config.toml
n_layer = 9
d_model = 256
n_head = 2
n_kv_head = 1
head_dim = 128
d_mlp = 1024
vocab_size = 2048
activation = "tanh_gelu"
norm = "layernorm"
norm_place = "pre"
norm_eps = 1e-06
positions = "learned"
qk_norm = true
attn_scale = 0.113
bias = "all"
tie_embeddings = false
parallel_block = true
init = "trunc"
init_std_qkv = 0.0177
init_std_o = 0.00418
init_std_up = 0.0177
init_std_down = 0.00418
init_out_by_depth = true
optimizer = "soap_variant"
lr = 0.00739
beta1 = 0.95
beta2 = 0.99
weight_decay = 0.0
lr_head = 0.00642
grad_clip = 1.0
warmup_steps = 48
schedule = "wsd"
decay_fraction = 0.654
decay_shape = "cos"
final_lr_fraction = 0.1
batch_tokens = 65536
seq_len = 128
doc_mask = false
train_tokens = 504800000
steps = 7703
dataset = "wikipedia_en"
Each number is 128 + 24 x the weight over its row's rms, rounded and kept within 0 to 255. Layers, rows and columns count from 0. Numbers have three digits each. The size before them is the row's rms in percent of the matrix's.

# layer 3 MLP down, 256x1024, rms 0.449, rows 0-108, columns 0-127
099:168129157113131118145127137096163142121101173128143132104098141116150146144096123146111114148192117139129125138090183140082097132100144142141149152097143135140124119112130127107128155125099130122103099081080094116137147133146100120124106183139134156147149147101075142120080160178141130138151127160145147114133053123131159163113158131145111128125148154100107115134152136135122120078150
099:176097107114136152146124116114144108124107106101160159116149112158112100122110118090127068122144146119162157090114100099106106102114136136115127138133096165105135105140117089141140157120136135094089147134139164132135147124122087155140099128101122115119079098149120126101121095123126122117190105128116127152119100149137182106103078131124126138055125121126122128148105109183142132096130
098:128094134133112105105134090172142165149123122124160141167087132096139118112099118168119103076115094124142130168135137143118161139109115115142138086119133089113150139118114154115129090137138139156156120097126167150120108149144117141084132099134141124108116127136120127129132087117129095125171125116127092131149140110187095108154125166106135084100132154096094181135158114131118121179172
101:113137143131148122201147139121091199131130154155115126144167154116097138160132111143136103071127080105092138156093097118122100109131149106130107120113113089170104116130085142134129117146101126128155184116135117129129126126115145168137086129084110117161149123139142146099115089100121139145167134126156159144144134110104121084114139132135104138102119129124156154187124104147159122118139
102:143132109102137137126166114078094087121110079136066105161098099103134126109131100139134146132171167144130170132094101106118172133145101082119128092130127123140166180065135111097111143153146128128097120157132142109130110115117086144138132129111116130121145132157133127133121103146152126159107140163116147147104111107124157143157175161122153143124112125168100117115139127144133166126117
103:116161146177110129166098136115110110137135140131149105094109112120107098142111127129126118146128121067077118112125153164145118127131174139129098176149081150120143089097130116084164166124099137157133136159106160123122160111116114121111101173155107171160074088161120111142136115150134138156086110132157115150123147081144147084111115168127125131058134113102126087130142135117110138135117
102:123183094154082119102120140162113136127155156142091141101123125091133135154114144171166159156167196116106105154162047145119127145119140120133126097153113173115114096167102101106096088114133151118156148108157124119116115089133106139127108120154160152136141143167139087110099112152116159130095127105124114098141101077166134149117115107157169160120176105131106133090150138102116114149111
098:129141167138112154113151118156114121190145102119095178167079166091134099119080132156124079117106151140097124133150128140071153115197112155125070145146165110148113110158117145113115098135149100149138134099122130121128159135124179142160101119124142128116141165179143144165112141107157111112111138141115125136126128155149124100116140124128126103120108140113169116114153114107146127149137
108:155156145150124143169162161097160160113126118096086120139142135140114153108151106158093150094135146159141146120173119065119101161160167111119178117124159145121093097102111076150184141131074131073109106157125113097082115146163102117124149162134143108100121095141132126111138110130103078080170145107133113099082211149135118142160162112089146104096130152156133123102174126140093119131107
097:126135139125123137138113147137162123151121178116092108117103100114139165106143102108139107157099111141136162108117141137103149121108103099156158137150124134125120136139106119159137117093147118107123130128110133087120124146142105119108124126107143150119113184134133092113154112138158135151120137134109123118138160136108134169122118152168190143149128152122106145140122116137139118122114
101:133124088114127180124149099115157134114120156096120115184144164146146116121097108164159141145161081143138134139173079133102121128141126105123135148103116134120136126098141125127145119068153138187116145158141142143144118127127134138088165080086125129160106130111092173156138120092104162129129122123124134129097115132120138124160129100093096100124110124092120087156139170116154109114150
097:119139140141116175139067111175132128147135109101177125136121093111146107140099074120123161152120119113154120150116173160118161114111144087145148129085130100113120132155152135138081112161103101163102116090146155123141147121117118113144107140090098143108070136116159120117150067097149139154098135107130117109085186087118128134107092154100121175146131127146101119092110131131138120096133
096:133154142137144143132118150097171135140106166103186164127092118108156132108092130133108094104132142146120111131137151123190118092122151115125155136158129132162102137190126150129114125100106144146105127063150144135133143105067112160156113163116128181110144141148142115137167094106111106123156126117137095147135150122145125137129158150147100115138135146138102117108128134129126144113102
100:157114157145154130110123098137088140140126127098126103158111098106131122135103100101130151130117107123131111126136138135102159096120132155110159151092100124156139137138117118126174128120136099151158099127125105137160052153122128106145123151095159115115084173131121114102149099102069108129148102162119116073131145135136160113120162148104134134127129131095141125161111146125142088173114
099:125134128119148127160091136127143098113114147174092147113101121173127162132116106086146180125141170185098133118092138153126099153114089125112160132163090153106120091123147136134130062128111128168143137119148192089121147125125084155141137123131145130120135076151117106129107132143174129158099073107141134117152131131094106137118140190113136138119130126120111175117126138147133173147164
104:102134124181129155130068111120159118156114178103068108104130123128110205178127128135154113116092089126115116136098156140162167150129124145132124128135149183108128114066105109153131080115099095108156097143155166077145145165113111120148150128161144140138118099119112139133116098183110124141113138135095131070139104150089129136115110157149139100098144133123118118118112169155127176138144
100:134132094139126113196124119128093088097144114131113143104149098155140137105138169131127115157154129119122131131142126130140119152136127129104121157114136105154088168129119138147122081166113117091162126131134158144063126082088173109099161144113152121097125115143085170137134146088133089084137115140149156121127160123080108070097145105101138135099137155143091173101116191151096130127120
098:151124151129132166081127101161130125113096115155120130107158145128160144160150141136138128159147133129139094163122131137177110113093118120109076102136158099082074133139140167148154141111127144186101116107148074134098107117126106125132104114106122173142125111119179193123116133142164123125144127118096125140122100134106157062114132141130146111143100086136136120145097157143178160104130
103:136139154133159145114115109105087189151106131088173140147149149117116147140141155133118132145132098123152138129102126153144135111153137124097133092092065140117142125134107115088094151151163085137120111126142151145117130111179115116168100110133114112149097115107127107124097138095138059113105158105102120126117119137160155162129121140134123096104118145116143132114098108137134162107137
095:144164151112187117103169128121143145107102115144110122145131073139119088079134056173103105144129089138144137118121123117132160179149131117094134153155130124104174126129080117118134113156177119105105179114135123097164090082103109120127143168127142121124128117137148113121105101098108155124119147128192125116163097107128141097164137135118166136143142141135145128167130172147158108132164
093:131142138145103110151150144147081130116137170063132084130134135132102126109129165147144129140121113107094115080103089140168110104131134108151136111115098093137170146139108104122131138104151134152107075151138108122129125112121126175147115104140110171124138136165162154095136104137110144175129160100134116167112137118175083109119150160097102143137147126095190121118121154158154092141116
095:150101093160133159123071151145124140144132144095158148126117105098156127105148153120126151141137094115111150159146195103101143155139155178187148083138128150094122145130094105115146138104094171099133080100137101087138123101121115145125111095124107121131128167116127110140077114132141165072116151122135177172136134131119138103142144163160139137079124096118082119095138155125103171131122
092:160149133112118144113172106122120176101143149121174168134118144148130162088151141094155145113135114110150156155085122112129121090129123159167116102130120111090074124163114097117091049139101127124123134088115156133151121131118147174134134169110093135137128138105110099151153131128107130134132150103128108115125144147148111104129094148092084151112115108107110106171133134177160119145191
101:133120124105118139144136122122144073147122162083128101122139152104096114152143183143150129113129133105122094145119150167134109130161113128137149089123080102094079140163144149172116135104111120146141102125082134127134136128110153152143124132158149181118117176125164097117127123119118120144083139165144130136119156163108150130138116154161141093139143120120157158091121150188138112112160
100:086103183067177153135153111100167085083119133106142133129115117127127135110206136136147154115100104120125123139146102165106144122119086095163131157152099139155100110152127144133115112122086118103102120133120111127077095141145092104130140184130084147127121122056126156101152095125144131101161140116149115119124106095102133122140131094156139142118161140121149123107149134127153139138089
098:173171105159106118178120144147135114123064119136147140156123110143136148147090101137091133152126067149126122137094175098145157156067088116141144151113131084101119117103136131142119144135134158159143106167158093134144175133134106131112115147169138109092115091083109185108169110123131091128159125129145141083133099134153139124099089133151138118100137136103112112099117127162107099135169
099:110101128176106112154167091113121125099105119114131112095133088155098142092162168147135100096141167128160104152150152123146130105092157087151147087102130138112127148098103164074139139156137130100125124109161136195125160147095162134104113142118156078126155135108118103167140170102142103107110132140127142131183131125135100159114103118167094082128132133117097149124165153125122111147115
104:156141161114148128143130092086173109126140117140108140113127128171118129162132135133135118125147115144085120103109105140148117152166119139123134091118132108132087115136150159073155130111149091077155146117147150124140169135101118104158130123137126115108158120117123116167145129143120131145116124151143153146119150122095151135144102118135089142098111179109084132164132170151109149145140
098:139059093128148117106125173142117114132166145134113112176131133135109152149110101084125104100135116131067131113140108132157112122121129106129139097147132152142133137126113089081110162072125130132129141132159132107108117141126135146138137091133142129136125101156124125141135145099135198160176101105139141135091145115070120150128104154111138150163140111098097144105104155115115124114113
100:155108118095120148107092130130077146115188134152130106142153137111132138146129119130162172100105131142092137148123139112158112133152133123162118155114113122154126149168127129155115115115132151154113138136088158134121156139103123141131108151137136144119140177128170149156151127117107087094126128149097123114108072109147148126116111136131077113130072122165113140149133124118115090128142
106:138131104128104119089124194123134113120119178128133112121082140105108115115128129161126106128153145141118134115113156135127083149144145122132150091135101097171148105140124126170102136151088192109123142085123147128174137113114162153209140132095143138128131102141154130098090104145143173101141141116124128127132116100138162129100143098097138124091113148159142103119125153130125142149086
102:154102104121136129111159058118165090116159117112172127114150135107100112126145115095104132125103091124146145136120147131142129140128109149102114071087131145134108140115148104137105125134138100130105085117098103121119141141164147137148145150102129157103112175127136129128105144137114166152096124176143156141122138130097127176095119138144111114213128096124125144100098155097124119131122
103:136098124084080117119121168121108107123150102166114098134117156147114129115111145166147081090123104100141092116146149173182143093148134153099127153137107111151122139121137136113147149144125155128125132134096142138173113128112142115131122125072097145128139143121135112166119106117119089153145154077125140171147125161144104200162107094139110107124122109113139172117118137132122146104188
105:150146134138114083122136180083158096173151133128108152115146125127107169114158114158113122124141107104137122143133150147102143148152108127129150133141169110087145146118141119130126116117092105108166091122097137166161139107163127144162108141168125136152112126113155111135072144161152099130150125115153146159127123124154116102114132109147111085101137139139133111133118127104166112107133
099:140131130166142137173125080178133165138142089135162122135108163153155119165094149171138119162105116117154174172150121115138110116096113136101131126121137139077128117123126126169095119134113108130150116147111098148164125088088172114109105110172099116120136156176153110125160138180118095143123098144167090143129151109160098091164135089127139182158164124099095134136120157164124127165155
102:157092107122145138094126096107187115140097119148167110098120144111165122150132112137085151096153139158143119096141165122142128139111121128110108141163159116139104153127103142115132150156073042133128107118135119162076140127085140102118117164148139150144114146133077136133083137113101105103149140135139118118132166136114125107128127129141166114148147147155108162128107134085138140126179
102:107108115126107130127117098141140097186129093136042153143104138146135178101087077128133151151148103164140114116145110142139081150136147069129107138153073118086120120095141137137159110139141121107132103134116170104135171118163126145142140146129157090075095132108128102109119132176096177113164134070121129137134118129106105162145134136101095138111098149139188105146126154145179160163100
099:130143099082119113131129124117135093162109142127087142149126147147121104127118092144149154203133090168106137145154095097111115132088140155143145122142141144118168127164106141091103139083115090100142154137107100133122120122093115136120121137099133124140139116127071147094104117146132184148144135158168140119121161134130120085122108168087136159113102179120134114112135100130114131155083
101:134081140113105136086134138147136097107115137108120135111129140161087113125101132143121107132121092137169093094140140162116100143100110125129107112157105090114166147094123121112126108107156129117134146123048165183121176120121144138152084149135144139156160101105121159133124143164129160068104123149116135125118149163090109120127122113157158138116104132137185148124125145133126115139139
102:121103110157111152121136155143111167085096103130162111154091120126157111143161143094090137096127195155175110118122102144150113122149149152150157150129103137154109090134141101155127150128139124103113156121165067135182145075089181124078138083120134127136161157123134093126114121146090122131157121116101119134120153155155117094175099117107111132183136089129116148087136116121122126136121
100:143119127116130092114133131094122130162207126178092100083096149125091121130149101125145141109121182124100099087120133124162114124109106128103109147135113198110154164117161163105130160124144111132120139156134135139112128122119153180160094109148139144113113104124156146143100147165130138152128167120141118141084082156102119145146130118154120123139128130151161116109159135142110118125155
101:125168123140106127137128140144101122111088082114135135123106129092098099102118161153126129153155082105114145126129102106118129131133135149154162117120127100126134120079148096150144119166115146078098103144104137118146104131145108137144124114097122120127103087118130129105114099132110119085146136112080105121147162161106104091112123140112149105145143162143147131176074124083139124137130
101:128136093105110106114173111137116145076139152118085102103117123160105164102120087142122140116102168106082129111134161117113109075111168159157131147132098143148132153124166110110105102157159152144139120131111129162136116083096117183130126096062097137116111137139163135128164107152125084147141155152121148173104077177110124135156162117109125130125133135118146106152129125103156157126127
098:139146120152110128159119164123121117127128105141160155129094111121089143137105126149125085114150116144110140100163153143176150150096116136106139148096115101174128098138119135135136088074164127096168136100190125116164124136102142109093129081097145109101141150100140154079123175126122171103151170132149145136108096123106137102146116101121124123150115108160108073095147150111131162161113
099:149137173132117102169131097180134150099171125168139141117141106155141161111134176134117102126119124131128142119153108109146116146135152138127146164143071113112136108157103115139152111130109092138090128113120081155142165081159156128128137150117140138129106095171098134120152127142159117119170110127088120109153133169120130131138146119097141108126093103125126184110116110107133179163117
105:149118114107120104165125143125163091148134150118104113127159163120164113166136156089139167136117120115101130137139138146092091109147130139098150115119128105078152094149121134136133136122144125119132138134174151099125128101093117123156103126144106107124127178146128140129137163131176136151133121115156084150128146134132166132132172130137141127134151121128079117129124142105135170130108
104:113105116086125150113118134096140115111099140115111134123124091138119143105142121161132102132151164161161112097095117125103117120141148113157156151108142158142159135130104147150115159155111082140119141094118123139128136108064152119121155132105147073146163173074094121128129138124144141175132114147133134128107094156116079079145141141121115180114113116127126177135123156127146155093130
101:153133180101098129139096138105102068139162196143090136115103138164126165124106199137122161110143157128112125130116141109112170137123170125092108133070151138138108110118092113113138129110107139086134132081131105136135174157085143100122105111117150137124140095135102088119133108078133105137112120167163105153141163136120127191127149127127133128137159136121131174129120168153098157126100
101:162083092161165105110136118105155124149102077120100087128108124072104133086128123168148106147115107128133144108144171147118133154153105132177136111146139108155138153124149140182127123128137106140129129169105112130178118146146113158196120113136145154095120140132146108135123131138155141112164155115092130136101160145139112133140108117144110096128121115113140176072156121131118106163074
103:113162161166168164133166090120127099140139153141130132144174129135141104141114158141095104129112110121125160101115178131124142085149115102119106124096169115132162158135141158104144155132130198092151200139124140134135124114145148146146177132031136144166117132127153125132100134131099101114167128120104132137136130123129146121157136130135104127084103130179112155172144117088172123133109
100:097193072133091083145135104154134107134177073141113112115127117142151103137148119174143136131149125182151171114146168149148132150150154120172124121085116108129120089115142158158156127149108133101064144121119151138110134102098095158186125130116144084124152099115119141094129158159156099142114140122154115146155170065103117160153182144160102124151143117122105127113141118132139147154161
096:103142159097113081100140139145137123160139137140119088095119152098110111108153124138109074101143168106104140089128118120169127135146081127126107121124134155145118131152158084120152146102132127156120138104145095095136152136115121104145158144136125201120105108151122096129100126092141075112110116090109122114060120106095120186107112144109123116154135129149132120158094152086120132063134
105:096143103075064113125106119121149118148171135131151121120148125120130157101089146137122148103098160124173100060104146112144127147139097104113124106094137202142141165114155117128124126125145141182102177078125070129129120144176157124084146133140157127110123070143127095159081098123113137119128098130152164131107113140128116136135117086109137124104146124103149155114109143128139106111117
100:124119161172158081110138176113085118125170165135146147138168113141177144123153108104138126115156190131100128092112100160117107139171110127103134093140128119119147155124084117105127148131121127105120117133119138108107116095148107157127112151121119131127119145087074114128149100147110133105135101084125099134098133126132133155147108130120109137080163124121104128092109126131167146097118
099:126130113142138166131138112118138129128142093131123134112120094110160124149158167083173139104126065127119113103102133161128185140132092118098103131151137115106157153150094153133098098154107106114129129131125087120142136133097094147128178110161154120112141087124150156121072084106146135110128161118128146134117107116115106159124124116130123121155093121119120101087132144125120093141137
096:137158066076109142126126071156116121125136118163150140116130119131112075124095089128086159110127129131095119133121097120118139101145132158127131069094136145140109095123126147161120127126129154101131131151184123088120104154119136153155150175127140123125149081112127152130142127146134115110090159114136152101141139126138109132112099149115142088163151119180117098105129154094149147144097
103:136109166153179128140131120135167145140129134101167142144149150135090134128095155148091098149118101144112121125129140135132154131097140162156135093127137120167103127154135124112124116121153124109134182118114081170120135163164131111147152156153119104089097122150095074104138126138081132137119142131119175100157123118188148127097097129122103130155103116146114144101157122123109151135131
097:134077112104092122112173116138165114138122157129113150072125087142108105139140117181139119111084090163097159129093127099125102128141148125159110127128134136138121142119158106126145120150141092157115126103128097108101114086091139108144105110116173099091107079094145127157116133111167175134145157149146110093075132148131129123164081135160156065095146156135178134121149119156117129148144
099:165137156147127127155114135169144156122165131127098103113138129101134149121173118127110134125144135112118125161103078093138131111135113117097161092103137096122173103094138107152138148099126159116105149149092122080121116175140098114141099147171119149073146122165066129124095128165110091113126112136085149124103121145115100076114135167102143117097158128180105138105149127176094160154111
103:138126135147124151143171110123121118095161157123087145105141125101137112138124148140116108150166108153154099199115137096098098105115149110121092159118168106131127202061144093126155138111110099076147105106150130164120173115140086152114117156134117122139160112105092170118093114097126116142112146123105147128111133094157103096116136211107135134135123060101131112141128138132108112093128
103:115127104171135118121164141129127167176132115105094139117150101143098136140173134084142126132140110125164109116101117105125130144136122168084095144170066122095125126128156128081164120144091075118135108139106109138119118132065107102062112126120122134134159148110153099119107106129142098129131110089109116137165143078120158146140138098124119126159103138099111110133154149161118152124137
101:157116133169134139141146117152117098100136103084157166145079093127147171134112121154119118134093161126136117109146150097146121103143143134153154121146118131129099165136181131133131136142158091144135117139139127176136124118117149145143123136100119078147112141113196116137174113131132125094102132125132081132138124133106099148138099149139065081109117137085145154124090166108107111110151
097:109110141098113089098103103157131108148104140126129106113150114139115111110105144143110131125100134130142123180127133145149095146115102127161152127143117151100117071088153113123131140158134160129134093141136127135152125096156170139087123140095175119115101135151137083150130097132131154112116109133140173148146102138099165120139161081098127147137170170121125138128131136111142103137139
101:111126105146081099087118133104125126130130118119143087114079099106105141122148125160122143163141138128143137122093126117121131130075152118128123125089122125139158154123135116143121147175104197132127116141120123143093114102127123105147153125118140124132095134130099117137122153110122139111122057159096098095151106133120105098131154046108124157114116128159106102087113136114136116117124
099:139147138079124164128121106126150141155141143121116103118108137141117103095109153134138125092156071107118092121126153150166112131139110158147116134127156160154114138106122129142136132084081125098149166086123082121109119149134104133144142106133085119137114111096127137130131132127133201158119094154147098113122079125110074135157128143187110138130150117142081117133153116116104122120158
099:154093100099114161116140135096117132128118152087126131122112143143178146107127077089152139135152128136135096118119092148134105120118173135129103103144119128096144116144098119184131081135114121125133172143177128065121119083120099097090136165107118184082155100104120143170163150130123164142138123126136109144123149129134127144144153142109128127125126091123135135083117131145119152129128
103:151153169151118152096119176142094106164113089105191100136150098127153087142118123125129105122100078102118118088138139106161166139118146119083146118097083075120112106143115105100160169135112151125098089126170108125133125124103146133145107128154127172189128147144124128153160107130140134084146113175132116132128110157088137106141139127124152134121142075142120142149162135112142141127089
098:169067142094151166130167108164139141118136100139109115130093113144165158079133152147160103120121126081102122097125107109078128150131128143141105151090132142110127142140133107161121122144102149128101178135127162130135157162134147156126130145119117139130086158138129122125098144145110186133138104157150128132080123145111135108109137173137137118104106142135123121102118108115172144129127
097:114150166161136148124112093146122144139106109093102135109119147135139191139153151147138149152133098172094146160171143111161108148149152144120131125133153151154160108149140134126167108115122152136121150156126153110092144083134130174105098135094123091164137151134138120146113126119168138154111134120119157130116097154119149131144141148128100135117118106110122117111163145136141120119080
098:141084101106136125111129143169093110171117141155107179114152171136135116151129091115099113138081173147136104111153126120134119185093160176138104114137179157094139136109104142133112132113080121134142172141100096105133160144111091107149130157123094155122126156113110137117123109105159141133158138107140076168129180092152111131110132152125109142116132107090174123164123163142136135143077
103:131150150141089111104148074139100127135122121149192184121112119120101109116162111154074148163121190139153099111113130119117120118124111124096139114101094113162100149128120103139093086115151131116106132101076187136116149126096107149150124125132143168134145125125096117134151140146107130125092134143131145157154128082126137139143121130123144118146126108116204132106129107146118143141118
100:117116131147147171103176155134080148150149131154160101159183150120136104123158124113155128144127137102114094104089113146146148109133130169109096146108101092141077128110108127105111157124087151145155113136139156083105139158131157101111148099127107136133118162115081118152122125079118192141113117142132134136146105124105133136111113156140111090127134118103159146138118118135149087148165
099:125127165123134135095092113076136151139123137139106152130086134126161131127117128126136116115118081092151087146093096146131119119126128165161154109126122155159125130137166116151079156089145146137115148156148132127152112117119154087156118158164130087093118122141098117148103132107112134140139111133094123126160122147116197123097112155124131116130124149140157148153122124136135105131104
104:136158111128140086167131130160156143168154108103154136109120167112105129108119130125132129111164105142122108152116141106105110089097129113108141123128158160140137138149124128143133099077197154106117112146132109150123164153160107136145076162134135129115153133095069098087128112114129136145102126135140127113146134077140104179109101123125143122138133119147133137090123158107105119131138
098:130138145135113150116157116104154134099109108134133154151180153140127157146108148112147132091113153150063131125157109152140094122174168128130121103106128144099145108142082120131171106128153126107123115127154176118108161108117123186087091167107136194127138137120121116109124163129127129115147098143108106166082129072158174128149136102130142126120145119127134090131103117136109121124098
101:125184128147135141159164135138134117150090121104096100104123137158138091119118164122153133152131155137164112136132146142113124130087125137168121113129162111128128145128153160110156090102103165125148113104126114118155115146179103146121118102107150084125126144157111159135196105155154096155146182096120133129139113110094112075133140164154149102094155091137114142077109144096106149160131
100:115136145132129155150119183165122153136118100098147116162121131091134115108124082130125125110118136138106160136107141158068126129158132150115131117152136125149142127168133106138148133125099174097124120122145076138142121174150122074080181121111123119121124166127118136089137125163132124126111133085139104117120104168126145100118150141124079114133109131151102109161114126112110135134124
096:114170118108137124124139132159166053119135143136153169123111112096130163110112120167118130141128110136128140141112134113136120142161095104128138141117102139120115142157141123129149126122112184185150131149090074117127106100145120134123142146105154113094096111133173078113101135104119102129114102126091118107114166093090124156155170152125107152180118072204125115074165113130181148129164
098:125126108137127093180131101126105112151148130142139166131109137127126156158166152138105140112113166148125125122122125137111134130151147116130125125153111118153098102155149176095137154099118106131122169144129134143136113128107132110087153153126105148158132152097111178094103144077132115126128113136111140121103122200175113108162146142104139135128122150112114078149141142150126096159108
104:137130108150157142154169141152185159153109102102125161106150139097123151133118125144127078125139114090165140149133089127104127150089128150109109135137134121097122164117132117075063143108144097128153117116122156167132129152187167158158150094129097119122099122163140126118133118133125140070118127137112131116165150131167127129169155118128106139163123091072143140135162159115139089161135
106:114179106120138120166145159120146075162152145094133150138130175064077172091104114141131130147095156161144144164135151134099102144129129135114124114133107151086088126140177112102143121090115147152118110109139118124131136120125104117158115161093116099139119125101110134089180129138173152107129128158101179092120153113130159108182118135133123111171140119124141125146177146120133131162086
095:145116133130101120113144119116116143099133110118129108155141139124117104113114120166111119130093157195154146132103146149136103070105140155192144091129150110110115122140088137136119122146135127140130154139123158141136184141100155135166131097115140144127076135107122150119135073144110130107122151179132124158142141113132150127118125143124103138139145128125154132135125142129093105090120
102:167097162125141153139129125141135159140160131164146132128177170084130153148081109124146125157147177121128150178122117077094151142139144129149123123183158134141149168152092085133119145119097120155112101159134133119137122147138105104154093106071098141114125106111176158119140116135109150124120110134147120079082120099108152132157134168141123135135123080137107140167113118141139108121157
098:127108135112138108165093164181087115136139153144071156096112120158117144155154137084165159098115139120103113103120133156109119163115162133093196132168100127131113135146120100082126121102152110124143119170133120123128126117133144134130166089071126144168104154121130120111157132129104123128094131088117148131151139142149131115148156108135145124143148138098105152125135122110152141125133
098:107121153137101102136117131103152130119144102158118152151137163167167142171125166093083053122125093136090101163144153149120099122117119111093118135081136133166116131097119164157084133109144110161132125099102119182126111123071170119097112118141135118104117137156129150131194113141105111164134135116112108117134122200149167145142131092109084151174153125133108141184116111112143105153122
097:136165081141144111128093099165174152175093166120066105103106156091116141144117114144104120132148135127134115161110109111131138121108142086096121165145109123140120138113139169145095136106126141147084106143158109123144139122159125106084117131128109122121130123116155137137143130105135148134134120125137122110172142155105080096102170138159126154146117143092151138105111139092105162124086
102:121133142125145100137131117119124142120104120124119104169150109098140124114123123152123100145147110101124128129095111126096118175155125159131134155159114118117106127156137139099130133138136120131111141096170100142110154076158120098112138125111144121178136086138156143143149181118174129078078107158115184105135184080156117175124102149146122149130112143116133138123114118104104122121116
097:105115143108110152070132118087139179144133122135146138136168149105122121120062130146143150148107142116154143145156120135110078131129175134108124082167166136138144122110132132122093127112110137153112120101136106128147096156134120179138138117134150152139117081117137172163115135105128102163135170125153088109120115136108128141124133123141115170109122110113109093141149189075155158150118
107:122088089117117095139101171167147136122152132127086107159148125104074106097109120184117136137129115106111125139134083096085112164141113121147117118140140166146155132146093135137140110126125095100131150122086150131153136090156135149113159142124135117105129112150153120149151077139139104138127162082111134161164076162131129119130141115090148140146117132158118090134116141133086128160103
103:107138122132151110096126162140153175129152158111103140137154094060153119143132158103170100104146129120105157088145127104140117114154095127140086147103199091113110135097127130120126131143119144147130103173130110083075133151114165098158126160152159121141120177122121121113116125123130128116162145107174196123113125148087153103166145127103161155145130172165105134112132126146187113142134
102:148130172121142115124079102165118118139127142130137106157116133103123112125179154148132168115087143141147172116121150125154100090129120103112142154147127141124156134108180123109143127128130082170062149116105116105097118115134195113136128145101132077109107116123110113082132079105094104104106125136115145135119156119108128128183179108118148138098104146080125102126136100135110152125127
101:097115104109152133174103129111113130100107133099096124141169125132124116094143147112122151092148098133172145141125131121116085099069137130127124121166110121099142132150111157139115120153139143157113141174102159147088111126144176108148123164152154119124155128117095149133124141161086134128105132128101090095122120159141116155151119153157118111105113119148148154142118141134132147100130
104:126138171138133118114125110119141142073134119089099135165144112101130111139120159054109112178100110126149103126115119151133124114121118148127128115103113100127138127120130130146113127140148116091162125138140122111117112114143087143104114118166163116163150148082141083150117148125113105158150131138106117151123147081102115116125097172123132124131118166142131142134114116116126096099142
103:154152182148128137101133144142123161083169128097132172113144091147125093127128117088135139110154147121111110141164143131156130129128138155085117121103092085139082125112145102110184172169096148195167101144138105111072116163128088083119137099140115173116134143134110113193114114159150090130154108154144114093134118117123123077121123138126127104138126136157157132175141160132120112111131
097:142139158112120143095104155155104159095118144091152135150127114117112166102120137152130140113096125084155133162157138161132162103119123113123145152087172140110139151134131126106165111108127139142118109130153144155116181127142132151110156115117129121120102101127138101121159106091116155109151138116122116069130114087185132103142058143148174116141121130060179107098105131171166163114132
099:167161091120106112122151137149123141111156144118138142154118102128165131150091098149156127122092139162113118126136130136140107149098123136143117091113121144150115150157170175108117127144144118129126179155113078127094143118124129147128142057113176119159125159124101113075123141083148113167114169185158121130153109102099115105138174151145155155128140142088118130142086130129093129153098
101:110138099115117128159141171138156092145095089137152155132157124145112122149169199149117081112089124130112129130162104113096094129156143150108138141112155119130122112136153123170113096131105162111132108150104149126115136109099084076135112170140105122134104200122130133136125101159166115148162128146137173113094096130136154145089138147111141166081153115143143123154139146130137158133134
101:134143119133124166138129131152111108143112078108127138127122132142082127140128127139104104141113144114159122108123119120102125126119118141129117162161132179136131150144110097121140146165134144123122126146142124105132128129139165087133148120156130165163143116146147185127101110106139131097148146149127122140100123093127125112116126122139162147164129066136162109146189117125128132123137
104:144159138129130121096154119131167137104132115144197112147123108156097142147110140141143143156129107141116121137126169132124148169143123126075116061170118180130074084137098132081132129145086117171133119122119111128096150145117158106122133111117120146184122151118081136142110181091095133094135162130127116147098131160129137098117124099113129115143135145124136140122130155136133138152166
101:143130139120129141093102131128169126092162142149101114133113140098086101115134133119140131107156112142179144150129144171090113127116100132155155131198097165136125123126148120132148097135142128139117112092092147113148118163105137104125128169161118120092138097161093126164140105110112090129130144133139108144174117118145168158131155119128136161150112121147150205115115153114112130139168
104:132152117065099138109116131150166118151169126144109103137115127110087099119168180106137136088162105140150188100126112119114136142128120110091103161152107125151110140105163123083135143148121098102136175126096154110115141119163152150124112171152093134151098125100170130114058135117145123110122107139166132132158085067114124120119118118112098129129129146155146128158126156101121090105149
099:124165123119157131073139155083113118102122118144133091142160147141134111104132115156169112119135122128122087132192136161121062136129115154188109121101118135101108114139143122144140143132112129140143146123113151103082112104144115134115096192115135141088108187161122180130144117174122113144147164126108114129123139171099129143123124153105110099155143119169127120152151149118143126142127
104:106098159143139137177144151131090114079148147086154139124107110096122126125105097075127138139156110102137092129130098087107109150128130126119135104140079054114135130118136161169159160143157123130122108146137161128156094127173140113088113142117129114107123103138133125143135120085143142107088123065093154135119108155118175110156149161114156162137142105128135141129134132129143132119135
100:121106127136193157085131141100119129080149124140137137094116112111131103136091155145080152119124135117082119133144130164134176114139118107115100132115108109140097135108092132122128071140097113084112110152153110156144084136140100140132106057120115168146085127137121120126138165136085175135124142144178150127122108105137124139139144137117118153119124091090129161150097102154138144158145
107:151112116102091107103073137158103101119133129113114133163086121083154162140124149117162140139162094113148084127114115136131154139124117162106145134168104165120128125118112112162101124162127154151103141140135150159147142132180088161146128099148123109111106104121133129163141162128128111126141102102112143139184164138137109152123123148127137087095111112170124149136109139127112140138143
099:140165126161139117151158162073124116118115126144128140134101098132120142150153140149142122172126166123143099127134081128089151148119144130132137117132084143116142112129112147143130205113136116165119112137132129107146113106074127126129088159113141151133140104157128118125162153093129123117113130106128124088172115093100196176145146129134117143146105137137109141106143140135106108134165
100:154156083105104116124131130161142132145133103162113123143105135084130099167095140127114080104129158090154143087122139155115105073119102119121169101161083134133136144123087144105143100114100136154135108082130179124112086130136121146125141137149117137125116152096154135121114161161138108109121106123110150106127135099070179112152164111139130152127143145145149122151139132112103125134104
100:135140073169086121101161142151091154136118116128128105156133118131126148148104177145144115092104077095166104139148156146149155150159116120117058104120133122123134081141120145153157104126177174147137077136134135166117145151139107148095158160098133089106145125111151146123070189108069123140116121141154061153149147130139118160159121151129120126140121140150132067143121093062156128134130
100:080153161095158141121148180135141085093123136126129130115146123156148096135064126124133141125116116129174117162114116134127101102119108116137146106138093141126128133138114138129102168133166143117057112107143127097152111106092137155119086145159148136128138083134147122080161077111093104120144125147124092107080132141134165142115142102132135142120123108104120106142147133156104116146131